Each number is 200 + 20 x the weight over its row's rms, rounded and kept within 0 to 999. Layers, rows and columns count from 0. The size before them is the row's rms in percent of the matrix's.

# down: layer 4 MLP down (transposed), 896x384, rms 0.153, rows 217-234, columns 0-127
# gate: layer 4 MLP gate, 896x384, rms 0.153, rows 218-235, columns 0-127
# up: layer 4 MLP up, 896x384, rms 0.161, rows 218-235, columns 0-127
down217,093,206,208,156,224,201,172,224,200,193,215,191,207,209,207,250,224,216,165,204,169,191,218,166,200,196,188,235,202,191,222,197,198,173,194,210,232,196,201,186,215,199,230,175,212,199,218,190,230,189,206,198,182,178,195,196,209,177,211,214,213,196,200,206,188,210,194,197,211,178,205,214,200,181,212,203,203,202,228,220,207,184,187,193,198,223,226,208,200,193,202,176,199,195,206,193,214,185,207,202,233,194,213,199,192,213,193,243,186,170,201,198,200,198,235,175,178,184,170,204,225,202,201,205,224,202,197,183,203
gate218,101,182,177,219,226,205,195,202,212,186,196,214,174,196,208,163,217,192,198,218,198,184,201,161,206,200,212,236,201,242,162,190,212,193,194,208,190,197,182,182,154,193,199,246,234,213,162,173,194,184,206,247,212,225,228,208,216,221,197,187,212,240,191,197,168,244,217,168,204,207,168,186,198,206,196,190,227,202,200,222,198,196,217,197,210,231,184,175,213,189,186,176,207,218,233,235,201,203,193,204,200,198,205,219,198,185,174,213,167,218,212,184,223,172,173,198,191,184,180,208,195,199,175,201,193,238,223,213,196
up218,099,192,211,207,184,166,177,206,185,177,221,191,198,218,179,175,153,200,217,170,187,219,229,163,214,207,208,217,204,193,181,163,180,207,212,187,194,188,224,202,184,258,211,210,216,198,210,203,199,217,213,156,189,176,226,206,192,226,247,154,189,203,200,201,197,184,168,208,186,186,185,176,172,187,179,222,161,213,215,197,202,205,209,195,215,205,179,212,193,192,209,199,196,192,206,180,175,197,205,197,175,245,184,190,199,184,241,227,215,196,171,224,199,229,185,189,222,187,200,202,200,197,229,211,226,206,180,203,170
down218,110,191,232,211,226,183,207,210,198,199,199,204,169,166,174,203,212,163,215,217,196,184,213,216,202,198,219,198,195,247,207,209,193,186,201,183,199,157,195,219,208,229,227,218,195,202,195,182,220,193,211,211,195,230,220,193,145,192,196,209,199,203,202,216,200,186,216,218,218,183,205,164,215,171,210,204,187,237,159,215,182,194,190,183,205,163,184,211,186,200,178,177,173,229,195,208,218,218,152,155,191,233,185,233,194,212,191,203,218,178,207,213,168,203,205,200,210,225,193,223,202,179,197,230,184,222,202,219,209
gate219,104,190,180,175,217,172,221,215,212,229,208,192,202,197,208,183,211,202,204,211,195,195,194,208,181,218,232,189,214,215,185,195,198,186,187,180,196,173,200,228,205,229,191,194,204,239,211,208,206,194,231,198,210,198,198,200,227,207,187,202,187,168,213,194,215,203,201,165,204,191,175,207,164,226,167,202,179,215,240,235,213,245,175,224,218,200,219,192,186,200,201,217,167,223,215,200,173,176,205,161,199,185,164,190,191,187,209,230,206,190,206,223,209,182,217,211,213,169,193,200,166,189,214,198,205,228,210,166,217
up219,107,207,206,204,208,186,202,203,180,191,196,187,198,202,157,184,221,212,199,232,181,209,206,206,182,215,189,226,201,193,185,174,225,191,183,192,219,204,222,192,199,163,189,191,182,237,171,189,219,158,180,192,192,196,211,179,172,203,195,184,178,196,233,188,185,179,197,207,213,224,215,213,250,193,234,208,200,194,212,221,195,233,198,215,183,197,206,219,211,177,193,159,233,190,232,213,169,221,164,204,167,205,211,195,182,173,225,206,211,204,207,201,196,209,221,211,214,158,236,198,212,194,209,206,192,198,192,215,195
down219,105,230,158,240,204,211,207,186,211,195,196,194,188,196,194,189,195,214,180,209,235,210,225,203,192,210,200,190,212,147,209,186,201,207,227,233,192,214,215,184,213,202,214,210,215,198,177,165,200,166,219,216,204,191,177,199,183,200,186,211,183,218,209,171,187,220,211,255,198,210,217,209,244,182,171,219,200,185,180,179,151,205,181,175,179,231,209,204,192,215,125,188,232,182,208,204,174,217,188,170,200,191,167,177,209,185,201,193,172,216,233,214,188,189,211,175,220,226,198,163,173,171,186,220,199,197,193,202,157
gate220,096,185,203,177,196,213,196,230,190,175,180,234,154,212,213,184,195,168,161,199,220,204,185,199,197,177,204,198,201,209,199,203,196,179,245,170,222,211,182,215,215,219,170,249,165,189,195,215,186,182,198,216,168,208,192,199,190,195,188,229,213,190,203,206,201,191,203,244,234,202,218,210,195,210,201,208,222,180,197,207,204,215,175,200,199,189,184,208,187,193,215,216,221,170,205,159,190,213,192,214,230,210,221,183,217,172,193,169,244,201,194,207,195,201,180,174,185,209,203,209,175,185,246,189,190,193,230,228,231
up220,096,226,198,222,202,193,200,242,175,190,196,200,235,180,180,181,199,185,180,202,200,194,179,214,181,174,196,190,209,199,189,186,207,213,192,251,197,230,187,213,232,201,185,189,212,228,213,187,179,153,163,246,181,188,168,183,189,185,197,213,179,184,209,208,209,224,201,216,189,219,176,165,237,192,216,216,191,203,163,178,200,197,175,194,215,236,210,185,231,209,211,168,163,210,190,217,221,204,195,195,181,187,232,170,184,187,184,193,202,220,226,214,201,194,190,210,186,178,205,237,221,208,215,213,185,191,195,240,202
down220,101,182,181,185,195,216,225,178,187,215,195,226,239,207,227,198,235,210,181,208,205,195,232,183,193,175,206,210,209,210,153,192,224,214,177,213,205,230,213,174,177,232,188,216,212,201,177,198,214,210,215,177,210,178,234,175,242,203,237,192,183,198,203,214,192,196,200,210,175,247,202,198,216,205,176,177,198,201,202,200,202,190,202,177,201,238,171,210,180,175,183,175,213,185,187,172,209,220,175,184,196,203,205,210,240,197,195,220,170,159,191,195,216,182,183,198,205,177,219,202,176,204,192,164,206,225,192,202,191
gate221,112,180,217,242,209,192,226,171,203,192,194,188,205,246,226,172,171,212,217,219,199,222,203,204,192,233,220,202,201,167,201,201,199,210,217,179,198,191,233,182,148,176,210,210,193,193,204,175,191,233,205,194,168,187,199,199,164,232,177,186,183,199,235,209,217,220,221,180,204,204,206,183,223,191,242,185,196,199,174,185,226,193,195,207,182,173,205,211,143,194,195,215,214,226,207,206,208,212,190,212,198,213,197,184,202,197,232,183,191,189,171,177,204,189,216,218,214,192,217,223,204,176,194,243,180,206,231,169,179
up221,101,188,214,188,218,155,205,221,215,201,176,220,210,198,179,201,204,234,218,184,216,173,187,186,199,229,183,178,198,222,159,189,209,157,210,216,192,189,215,218,196,238,191,182,212,192,206,192,223,230,202,189,205,205,225,161,236,180,179,203,187,219,197,199,167,167,210,193,203,218,204,201,203,157,193,208,201,229,232,199,203,162,204,217,181,238,175,185,214,231,174,176,214,218,224,200,203,201,195,193,182,205,223,179,200,223,190,216,184,168,187,223,233,214,202,230,206,200,211,181,197,212,184,222,205,174,198,139,181
down221,097,200,236,190,200,177,191,189,192,229,175,189,222,176,222,219,199,191,212,193,202,214,252,170,201,228,213,213,204,178,196,199,212,211,210,198,222,200,223,189,175,193,230,204,234,214,236,176,207,202,225,209,208,188,189,174,199,206,189,191,181,203,219,203,194,219,199,195,222,234,221,226,240,188,243,197,198,231,215,205,190,176,219,181,220,210,232,216,146,213,188,208,198,165,215,197,163,204,181,189,189,178,193,222,213,236,203,194,189,211,161,202,203,228,199,214,181,199,222,192,184,206,210,225,185,207,201,216,196
gate222,095,174,235,216,173,180,161,191,216,189,222,205,244,196,172,204,207,214,156,211,225,172,167,159,191,191,192,241,194,186,201,191,208,215,221,174,202,236,208,220,196,221,216,193,186,203,192,211,185,209,188,223,205,184,214,183,252,191,193,210,189,191,209,168,239,206,191,185,208,210,236,184,210,208,228,152,180,207,149,225,189,184,160,184,168,219,223,218,195,213,209,216,170,212,185,197,169,242,190,174,202,207,149,204,195,217,193,177,198,197,225,191,190,165,184,198,217,189,215,220,181,171,201,221,197,186,220,212,187
up222,096,191,186,176,216,204,196,226,184,219,203,180,168,226,189,200,202,202,211,194,203,196,180,236,164,229,151,204,197,216,189,213,229,204,186,193,198,177,212,184,173,168,183,170,191,210,199,182,221,212,191,180,203,145,209,208,195,179,199,210,200,207,205,238,147,220,188,201,190,214,214,173,196,189,212,183,204,207,175,140,200,193,193,194,164,195,152,173,213,194,245,222,224,178,197,212,205,167,213,222,200,232,206,164,178,214,198,210,235,203,195,240,194,222,198,208,210,205,185,222,206,208,177,238,221,207,234,176,201
down222,099,192,193,194,211,204,191,207,194,187,200,190,215,164,184,153,181,207,193,208,187,191,209,165,198,217,226,206,209,201,216,188,179,243,220,212,229,207,222,212,202,210,218,229,176,179,198,194,241,181,181,229,175,193,168,189,177,206,153,169,171,180,227,196,218,214,191,208,209,214,189,216,205,211,201,168,202,197,197,244,226,157,199,222,251,186,227,181,213,197,200,245,235,210,217,208,211,239,169,214,197,217,232,210,178,183,200,202,169,201,227,238,223,220,173,194,191,211,221,179,195,209,218,211,219,174,187,222,191
gate223,095,204,193,233,203,189,197,190,199,193,208,217,179,207,184,203,166,192,198,172,188,200,224,190,189,231,238,156,202,218,174,207,208,196,235,219,194,226,200,180,207,216,197,191,182,224,201,224,187,206,214,225,199,221,208,230,199,215,198,207,194,174,180,223,208,176,195,233,240,211,203,202,182,214,166,206,245,244,210,208,217,188,145,194,203,238,219,193,217,184,198,189,166,169,187,192,208,197,202,218,205,202,188,191,189,187,194,221,187,196,176,224,216,148,231,190,213,229,206,225,220,173,209,210,215,174,207,193,218
up223,102,240,197,175,206,179,199,169,208,202,201,216,194,234,203,196,207,150,195,197,229,207,206,199,180,190,161,250,228,194,183,219,164,214,195,159,218,163,187,192,192,209,177,211,207,200,218,184,190,204,210,198,172,205,198,224,190,210,211,201,205,218,180,199,242,205,172,208,183,193,190,215,203,168,212,210,192,194,191,174,178,199,230,200,205,195,208,189,214,222,208,184,209,219,168,218,159,194,216,192,195,201,211,262,207,220,179,199,182,178,230,236,189,219,193,218,198,201,175,221,211,191,218,184,238,208,217,230,188
down223,102,212,177,180,219,202,192,180,188,187,228,220,209,185,222,240,193,195,243,219,223,216,223,206,186,197,222,194,187,207,200,204,183,212,189,229,193,156,216,196,205,189,183,230,214,199,213,187,214,190,183,194,192,199,196,226,230,217,227,166,184,185,162,205,225,184,172,181,198,210,218,215,189,214,184,212,223,162,214,190,193,230,174,228,197,170,188,211,229,198,192,194,193,173,174,199,175,185,215,191,211,234,192,236,222,180,155,189,222,199,225,209,200,207,190,221,212,176,202,208,202,180,190,195,197,210,171,215,234
gate224,100,195,227,246,179,194,198,191,207,207,235,209,193,199,203,197,165,180,191,211,197,181,168,154,171,183,184,225,185,208,216,185,177,205,224,220,216,168,187,200,229,197,187,192,184,226,182,227,170,190,175,167,206,210,236,209,189,190,186,224,179,174,187,168,209,198,189,180,195,206,207,208,198,201,185,200,196,202,251,213,201,188,210,206,220,215,213,211,236,212,189,191,192,211,222,178,158,180,199,223,193,195,199,182,216,177,184,205,229,204,211,228,224,178,209,152,180,155,187,187,225,193,181,177,213,167,213,189,192
up224,107,197,202,165,185,193,197,198,181,187,197,207,227,184,198,198,226,179,221,209,200,211,200,204,229,212,197,207,183,194,197,229,169,200,189,227,183,205,183,210,169,187,162,201,207,162,226,184,217,216,211,196,175,201,203,209,208,219,175,228,206,199,227,227,212,177,211,213,201,202,250,170,187,205,215,246,146,164,205,225,218,191,192,233,188,185,195,226,203,203,205,219,206,191,216,208,192,172,203,217,169,217,197,209,188,213,209,210,197,206,172,216,194,186,188,185,185,219,213,230,184,213,248,192,186,185,184,165,215
down224,107,207,200,195,214,194,156,213,215,195,219,177,185,214,156,210,231,182,210,206,207,197,175,192,214,200,178,194,215,199,197,212,179,185,143,223,163,202,183,200,258,198,210,196,205,186,209,225,235,211,212,200,207,218,182,232,179,211,176,175,210,210,202,221,202,165,186,197,238,196,206,190,201,178,213,202,181,227,198,126,221,219,194,196,191,223,171,199,201,226,240,217,203,196,209,200,239,195,185,252,186,223,191,202,196,194,177,205,199,214,221,206,196,208,181,230,224,189,213,163,204,216,218,234,213,172,227,195,192
gate225,098,186,206,183,178,215,222,225,230,239,188,194,228,211,186,187,217,190,218,173,207,207,229,167,174,234,199,203,236,208,192,200,214,176,194,184,187,242,183,204,184,205,201,216,190,196,224,209,199,203,182,214,191,203,229,159,214,209,185,181,201,199,200,184,201,184,224,185,207,199,191,201,195,199,195,175,166,197,195,242,213,202,187,207,209,202,169,218,229,178,226,189,223,227,175,227,223,217,221,175,240,166,254,218,179,203,214,214,215,162,206,159,197,204,227,203,187,173,175,181,223,219,185,201,190,203,213,228,203
up225,099,213,212,225,216,181,208,190,191,148,189,202,180,195,219,199,220,190,209,199,190,180,183,205,239,162,206,165,217,227,204,200,180,211,186,186,181,208,202,203,217,210,191,217,171,206,199,179,214,213,223,211,194,179,172,187,185,184,228,203,199,165,207,221,185,177,151,215,178,168,208,216,187,209,224,202,173,214,219,212,176,203,212,197,180,202,217,228,214,218,181,222,192,183,187,209,175,171,158,161,207,218,229,171,217,176,210,195,164,190,214,196,161,172,180,189,199,177,197,197,217,185,195,215,199,193,210,214,202
down225,101,221,215,182,178,232,187,212,165,207,230,188,221,198,215,194,204,197,199,233,206,218,246,199,189,210,201,204,218,195,203,187,221,194,169,197,174,190,197,176,227,198,191,187,186,203,193,182,195,217,204,198,189,203,199,186,234,192,206,188,213,174,176,188,226,207,223,187,197,175,195,225,223,219,189,185,204,168,229,240,223,203,214,193,224,203,193,227,191,171,209,183,226,222,213,207,202,204,210,204,222,209,206,188,173,179,213,224,225,197,199,234,176,243,173,219,191,212,222,190,235,150,193,235,141,180,216,214,185
gate226,106,185,241,221,193,198,197,210,188,198,203,216,221,175,203,208,246,223,208,209,171,222,193,198,182,186,204,238,193,221,189,214,183,191,167,182,188,223,233,197,201,212,201,206,190,207,175,209,201,169,195,196,206,202,162,234,234,245,201,189,223,220,205,196,212,200,199,204,233,194,187,194,199,218,197,193,222,193,213,152,215,196,181,183,163,199,185,224,185,177,204,200,246,186,204,209,217,202,215,216,236,196,217,191,187,183,199,204,231,236,189,214,194,178,226,205,173,214,189,216,205,192,169,184,197,200,176,155,203
up226,103,191,184,147,161,197,216,186,195,204,184,172,175,190,192,198,178,207,189,220,176,197,190,208,197,205,202,229,204,215,216,212,201,163,214,217,194,204,166,202,216,199,189,210,220,207,224,174,211,213,202,165,193,173,170,198,234,180,193,220,226,198,195,193,236,199,167,217,242,194,246,218,193,191,165,196,210,220,204,178,147,212,174,186,194,189,194,164,195,149,163,215,186,197,207,218,215,201,207,226,206,248,199,198,209,191,178,196,188,182,202,153,182,192,188,191,210,256,188,190,164,212,183,172,191,204,163,200,192
down226,107,226,225,207,201,210,196,206,186,178,224,220,204,160,218,166,196,214,182,194,211,191,221,217,195,210,196,221,169,195,215,185,160,170,183,202,210,202,250,214,219,191,231,198,216,219,190,208,207,201,180,179,181,197,190,177,199,228,215,206,192,215,227,176,239,161,171,232,210,246,199,195,186,202,203,180,169,224,220,180,198,183,181,189,213,193,215,207,201,178,219,211,205,197,214,207,163,212,209,202,191,181,212,192,213,217,172,194,193,188,191,167,176,201,198,180,213,195,181,199,207,174,173,199,209,197,212,221,188
gate227,090,192,209,211,194,153,194,243,161,192,164,208,203,225,199,205,204,189,206,225,212,172,187,197,217,187,206,209,202,191,219,192,188,203,183,181,177,166,193,177,178,210,203,199,193,220,185,238,205,207,232,219,184,205,187,203,179,189,180,176,196,208,160,218,209,220,178,186,188,207,188,223,211,224,184,146,218,210,187,187,219,235,223,215,178,206,195,220,214,199,178,205,218,178,239,208,168,247,204,208,185,206,194,179,189,200,189,193,212,226,147,211,213,209,192,201,198,206,173,216,197,231,214,235,217,206,201,196,204
up227,103,240,187,174,237,211,217,197,207,193,184,235,224,242,197,176,188,185,213,212,190,240,210,213,208,200,205,194,150,220,196,221,216,205,201,199,216,235,191,204,196,205,205,234,210,198,200,160,191,227,186,206,192,208,190,229,230,201,203,217,209,215,184,217,197,192,224,253,226,186,176,205,186,212,185,228,220,233,223,199,187,204,195,180,234,206,176,180,193,155,213,199,212,196,189,154,235,232,165,237,201,187,179,174,204,177,213,214,169,208,198,240,199,212,227,198,196,206,195,183,206,187,184,176,203,212,179,207,168
down227,110,193,223,203,176,207,200,232,201,265,191,167,199,225,230,232,196,202,210,203,206,236,211,201,179,247,186,221,223,230,196,151,201,211,209,158,197,153,194,210,191,174,227,200,194,196,180,195,204,158,225,218,207,217,221,223,207,193,230,195,206,171,197,191,186,204,169,185,225,200,178,193,223,192,205,193,203,192,188,209,211,173,188,208,192,192,159,189,169,159,228,193,170,191,213,219,158,213,199,232,211,224,188,206,191,210,207,214,206,188,162,219,222,201,228,221,188,202,174,196,210,218,247,206,191,169,186,206,211
gate228,111,178,226,195,222,173,201,236,215,211,203,198,212,175,209,197,196,179,211,226,144,197,211,211,231,216,190,195,165,202,195,208,198,181,190,245,195,211,227,221,221,189,207,210,189,241,227,184,178,170,216,190,214,167,194,201,250,184,200,191,207,196,211,213,195,188,208,224,206,198,193,177,209,205,227,182,182,215,209,217,212,199,213,174,214,211,217,200,215,239,211,184,218,213,203,199,243,199,196,201,216,190,200,199,193,171,226,192,235,210,241,190,177,207,164,226,223,189,217,178,177,190,203,191,237,228,238,209,178
up228,101,198,211,198,201,195,212,182,239,181,218,217,233,184,199,205,224,194,210,229,194,190,236,160,183,186,207,185,196,191,224,216,155,188,166,203,199,238,195,203,193,212,196,185,201,195,205,179,184,193,182,151,214,171,182,198,210,176,199,196,168,215,226,191,225,204,236,186,201,170,234,190,179,196,219,226,207,192,206,210,222,199,190,214,199,214,193,169,173,207,204,209,196,203,248,222,202,168,189,204,191,199,197,186,187,203,170,234,200,227,210,192,195,222,188,190,186,226,204,162,154,198,218,189,195,184,188,201,167
down228,104,197,185,171,212,227,159,223,190,210,208,191,199,176,234,224,185,219,236,197,133,183,180,183,215,224,179,211,173,190,204,191,191,215,196,189,193,186,227,220,198,207,208,182,192,212,195,211,173,197,218,192,245,173,215,237,212,164,178,210,218,189,219,196,222,180,205,188,189,217,232,187,242,234,227,208,192,204,202,220,218,173,182,172,195,201,200,221,209,179,185,194,197,218,225,167,192,222,161,213,194,218,221,193,181,191,167,172,188,219,214,231,195,216,162,189,183,207,190,200,186,199,173,199,232,156,216,180,178
gate229,092,199,206,227,192,184,154,200,173,184,241,199,210,193,177,215,221,231,195,200,173,195,217,210,183,192,182,219,171,198,187,253,213,210,180,204,202,170,214,186,215,217,203,190,152,186,197,147,178,182,207,222,208,187,233,200,233,215,217,226,192,202,190,161,220,194,206,172,167,167,239,177,201,227,206,212,204,230,208,218,156,225,214,193,201,166,185,212,244,211,190,203,185,192,171,202,203,186,195,198,168,209,226,221,163,185,178,191,211,212,161,203,210,212,210,221,192,208,194,217,178,220,214,204,201,166,186,197,183
up229,095,198,237,204,230,190,219,218,232,164,203,191,191,196,218,187,212,205,220,227,215,149,192,203,198,190,197,205,197,200,220,185,196,205,129,219,204,223,212,156,184,218,196,210,203,182,177,177,189,220,181,196,222,231,208,194,232,173,181,194,183,175,181,167,206,174,211,215,173,234,210,185,160,201,186,194,197,243,216,195,202,219,183,182,189,167,189,184,224,204,198,219,210,184,200,190,222,234,212,198,221,270,205,211,194,172,180,236,233,200,211,185,191,192,218,214,213,210,224,203,213,194,175,210,216,205,194,198,156
down229,097,180,162,199,180,216,162,172,229,224,241,233,166,205,203,207,202,202,182,231,209,179,176,200,177,220,186,189,191,178,194,224,173,206,227,206,188,202,237,222,205,196,172,198,210,193,235,205,187,205,223,181,199,189,220,172,180,194,185,152,185,209,190,179,224,213,216,172,213,176,185,161,208,224,232,187,195,208,249,163,211,173,239,202,205,245,180,196,225,215,235,184,194,234,190,193,203,189,185,177,197,213,224,244,231,199,219,178,200,212,208,191,185,200,233,221,161,208,187,211,200,187,235,174,173,193,197,188,204
gate230,101,194,224,187,171,156,155,241,202,210,210,216,250,206,207,202,207,199,186,165,188,224,209,219,215,217,195,175,188,197,201,187,232,190,203,192,207,183,160,218,210,199,234,201,192,203,178,178,233,197,226,188,178,203,226,238,257,222,178,226,198,179,208,198,197,200,195,179,190,189,165,210,215,170,188,202,219,190,182,181,177,178,197,181,200,217,192,189,199,216,160,208,208,204,187,183,188,188,204,215,204,211,184,223,200,177,207,205,210,188,182,222,226,185,191,151,175,195,173,178,185,184,182,186,221,182,195,210,196
up230,093,181,195,197,151,193,207,181,213,194,209,202,168,211,199,210,204,223,163,203,214,188,221,216,215,184,214,224,228,194,205,173,229,171,187,193,203,229,209,184,219,191,235,163,166,230,177,186,220,208,215,191,201,192,191,211,218,171,208,230,196,250,195,190,179,185,199,208,206,176,185,182,217,209,241,174,208,173,189,198,167,195,188,216,193,207,199,206,208,231,202,206,220,202,192,187,240,204,182,230,253,187,190,174,226,191,236,216,209,195,191,244,174,185,196,182,210,233,210,232,224,185,216,219,236,208,182,181,166
down230,091,194,200,214,224,209,220,207,216,183,242,204,221,208,172,188,178,213,223,188,194,209,159,176,182,196,225,216,202,182,216,205,210,230,226,198,211,205,216,184,201,194,174,189,242,177,217,196,198,212,161,215,172,188,244,178,180,177,222,208,159,217,203,208,212,197,215,209,188,199,196,198,206,176,196,210,184,213,236,219,182,194,205,208,211,213,214,220,171,191,188,175,184,200,227,232,202,200,194,149,207,183,215,161,192,206,179,234,157,212,174,210,183,212,176,162,189,209,238,221,190,236,189,186,193,210,242,206,210
gate231,106,190,214,197,217,225,190,210,210,223,212,203,192,179,203,199,164,211,207,199,202,164,191,207,207,168,208,168,209,200,198,199,160,208,228,207,218,190,186,135,218,191,235,210,198,202,242,224,179,160,181,210,191,204,188,165,192,199,204,195,179,193,169,200,215,192,180,173,189,227,215,192,167,180,241,178,223,186,201,202,205,192,174,202,200,217,170,189,218,166,165,228,205,192,231,196,234,154,206,185,207,239,193,211,196,185,215,177,173,201,226,205,144,208,182,206,187,175,185,216,195,224,203,163,179,188,219,200,237
up231,104,191,205,219,229,171,180,221,191,182,171,187,192,227,192,221,187,180,187,195,165,176,218,220,227,217,155,184,205,226,185,211,193,195,208,181,205,210,245,164,230,241,201,202,165,183,196,203,190,225,186,198,206,182,189,203,230,204,212,208,206,211,197,184,223,214,219,164,206,188,176,227,200,275,221,189,195,248,164,226,204,241,203,215,208,185,238,249,165,212,212,179,214,204,227,188,214,202,212,182,203,221,176,198,182,190,186,169,211,190,208,218,187,197,162,186,191,174,212,219,178,173,220,190,200,201,184,202,168
down231,103,181,206,180,185,207,168,185,210,197,204,177,192,203,221,195,224,216,192,222,195,176,207,192,193,163,195,219,173,202,184,197,205,179,181,189,203,204,196,220,229,172,189,220,164,203,267,199,182,170,180,195,186,208,162,218,188,205,180,218,197,229,171,222,202,166,200,185,214,200,205,220,191,219,189,168,248,218,190,202,200,189,157,204,196,221,226,196,211,144,241,186,202,211,187,207,213,185,192,218,215,222,219,221,194,185,171,165,219,201,196,200,176,159,194,195,184,203,203,225,191,198,227,162,209,171,200,223,235
gate232,100,211,188,178,192,226,209,211,236,174,164,233,207,199,204,184,223,199,194,181,180,183,189,202,175,188,191,239,217,170,223,175,228,205,181,230,215,221,213,183,222,166,218,186,198,213,157,171,219,182,217,181,205,224,207,181,234,164,179,181,196,231,193,183,208,192,177,184,169,143,220,203,201,218,182,179,194,217,190,205,223,195,205,209,209,196,223,204,212,195,193,227,216,229,203,227,183,223,172,199,214,217,205,204,188,216,192,243,204,170,167,185,176,222,208,216,179,187,221,208,188,221,189,241,217,192,205,171,216
up232,097,198,205,198,189,213,194,230,188,112,235,202,175,212,196,220,203,218,200,193,184,198,248,191,210,218,236,246,197,222,212,232,213,220,161,228,191,151,180,167,230,206,184,212,223,228,222,211,176,228,179,182,197,208,201,164,185,213,239,215,196,198,174,180,183,219,195,245,206,197,194,209,203,234,179,192,213,186,160,190,198,194,219,185,192,220,199,173,191,210,232,199,213,205,194,225,212,235,156,186,224,205,224,213,181,207,200,206,223,194,211,220,196,199,201,205,207,172,203,177,153,195,195,233,187,192,206,185,203
down232,097,244,214,211,222,167,187,197,231,235,175,242,209,188,188,166,202,187,214,190,205,202,174,203,218,193,224,169,189,229,239,180,229,193,206,236,208,217,173,196,223,228,181,188,225,204,220,242,200,210,207,187,225,205,213,161,166,190,184,174,175,219,176,221,239,166,186,200,196,206,201,207,164,172,205,211,199,181,181,156,211,183,221,199,195,209,157,197,190,194,222,222,208,208,204,179,174,215,224,195,200,217,226,223,222,220,194,235,243,207,222,177,174,215,211,188,191,164,216,211,227,215,187,180,172,178,210,187,230
gate233,098,234,171,180,249,202,179,182,197,195,185,180,194,188,188,187,198,181,203,210,201,217,195,213,181,228,210,269,245,175,204,206,190,184,204,190,169,206,191,184,184,224,248,189,177,200,191,176,229,208,186,219,186,160,238,193,171,233,194,185,206,210,155,170,216,204,167,180,154,164,184,161,171,174,229,190,205,221,199,212,173,210,210,177,231,190,194,177,224,243,169,168,206,162,204,184,202,203,208,199,212,193,191,195,195,193,182,215,196,197,182,202,208,204,176,217,236,214,176,189,196,186,162,195,194,175,213,182,195
up233,104,261,212,203,212,207,183,190,196,208,172,169,192,219,178,182,218,178,156,211,224,185,180,236,193,210,198,211,209,201,213,202,182,210,208,222,207,222,205,191,217,233,203,184,182,206,219,187,222,174,166,171,209,216,205,215,205,208,223,187,204,194,177,184,205,234,218,211,198,201,182,188,183,242,186,181,225,228,198,209,207,191,237,195,223,186,189,213,207,210,210,243,206,187,214,160,194,201,252,205,211,203,182,173,209,203,180,174,201,217,181,168,221,204,192,216,196,230,217,210,194,158,195,210,215,222,181,212,186
down233,104,175,188,189,181,190,155,224,208,201,180,208,202,202,254,187,190,213,189,197,200,221,260,234,214,193,186,186,199,172,208,204,225,205,202,212,212,204,182,232,207,172,214,189,216,197,190,203,178,192,189,194,210,224,209,212,235,204,200,198,212,206,201,213,185,221,196,195,202,202,185,192,234,208,190,234,220,195,229,178,213,200,204,222,204,179,198,189,217,216,210,211,196,209,201,218,229,222,233,168,223,207,201,167,227,230,218,186,214,187,173,203,221,206,201,242,215,207,206,231,206,209,248,190,207,195,205,200,193
gate234,095,200,197,189,191,207,232,200,203,176,227,174,212,197,184,188,210,228,203,185,204,189,154,201,206,199,171,179,197,244,226,199,196,219,220,213,170,259,207,199,209,214,197,195,178,200,194,163,199,239,215,196,199,182,179,196,184,236,212,252,193,200,190,162,227,190,228,180,189,206,157,190,198,178,231,182,234,161,203,199,234,179,176,186,194,207,240,221,189,200,190,199,204,210,216,243,167,172,227,235,184,220,200,177,202,214,173,211,192,217,194,211,198,195,199,189,226,200,157,185,211,173,198,209,188,208,230,148,187
up234,101,175,220,197,201,201,220,219,204,242,217,212,198,185,210,187,217,196,220,158,154,223,208,235,210,192,182,203,246,169,187,201,179,169,213,178,192,208,215,168,209,194,178,211,199,181,224,209,184,180,198,231,198,184,205,215,207,171,208,202,205,212,188,217,195,184,180,149,200,205,249,206,189,204,209,217,205,188,211,209,182,203,226,216,209,209,178,198,212,211,219,213,243,197,191,215,220,205,190,172,213,212,157,195,224,175,206,217,226,196,185,192,174,228,214,190,203,189,207,212,177,224,205,179,186,210,192,198,200
down234,096,192,212,221,222,214,187,220,228,232,170,241,219,206,194,187,189,191,203,176,195,212,199,189,201,169,187,194,220,204,202,148,193,170,186,197,228,227,170,203,217,189,179,200,208,224,213,209,148,162,187,206,190,186,214,210,203,174,224,204,201,169,193,240,185,218,169,159,180,240,230,186,203,170,183,209,190,183,193,185,178,202,240,215,222,224,190,201,200,217,196,169,192,174,213,209,202,230,216,162,201,163,205,207,155,204,209,203,207,203,156,199,224,217,205,193,203,225,203,192,171,177,185,176,188,245,163,244,203
gate235,104,214,195,212,173,206,171,181,193,207,212,195,167,227,212,205,219,227,164,197,215,189,228,188,203,166,187,202,218,210,204,189,214,196,214,209,231,213,198,197,225,216,195,175,194,170,203,178,163,201,206,195,149,227,196,200,170,240,179,202,217,187,186,218,193,220,196,212,181,192,212,216,199,232,192,207,197,224,214,199,205,192,190,161,204,208,218,174,242,173,173,200,197,208,231,226,179,159,262,220,221,156,181,218,217,231,184,211,222,239,209,180,176,238,184,216,194,196,217,189,163,161,183,187,232,199,191,163,193
up235,108,212,192,212,209,202,177,216,229,180,213,216,191,199,168,209,226,236,190,202,181,185,221,174,230,192,188,185,206,209,247,178,239,229,194,209,189,180,192,197,167,200,185,194,230,170,169,212,218,200,206,210,197,254,181,177,172,223,199,221,181,193,198,222,200,200,182,190,236,191,195,171,208,165,189,195,207,191,216,210,157,184,217,190,212,192,191,204,210,199,168,193,175,165,222,170,217,190,175,184,201,197,206,237,189,216,196,207,210,181,188,213,225,145,220,229,202,205,203,211,193,184,150,245,241,199,239,206,146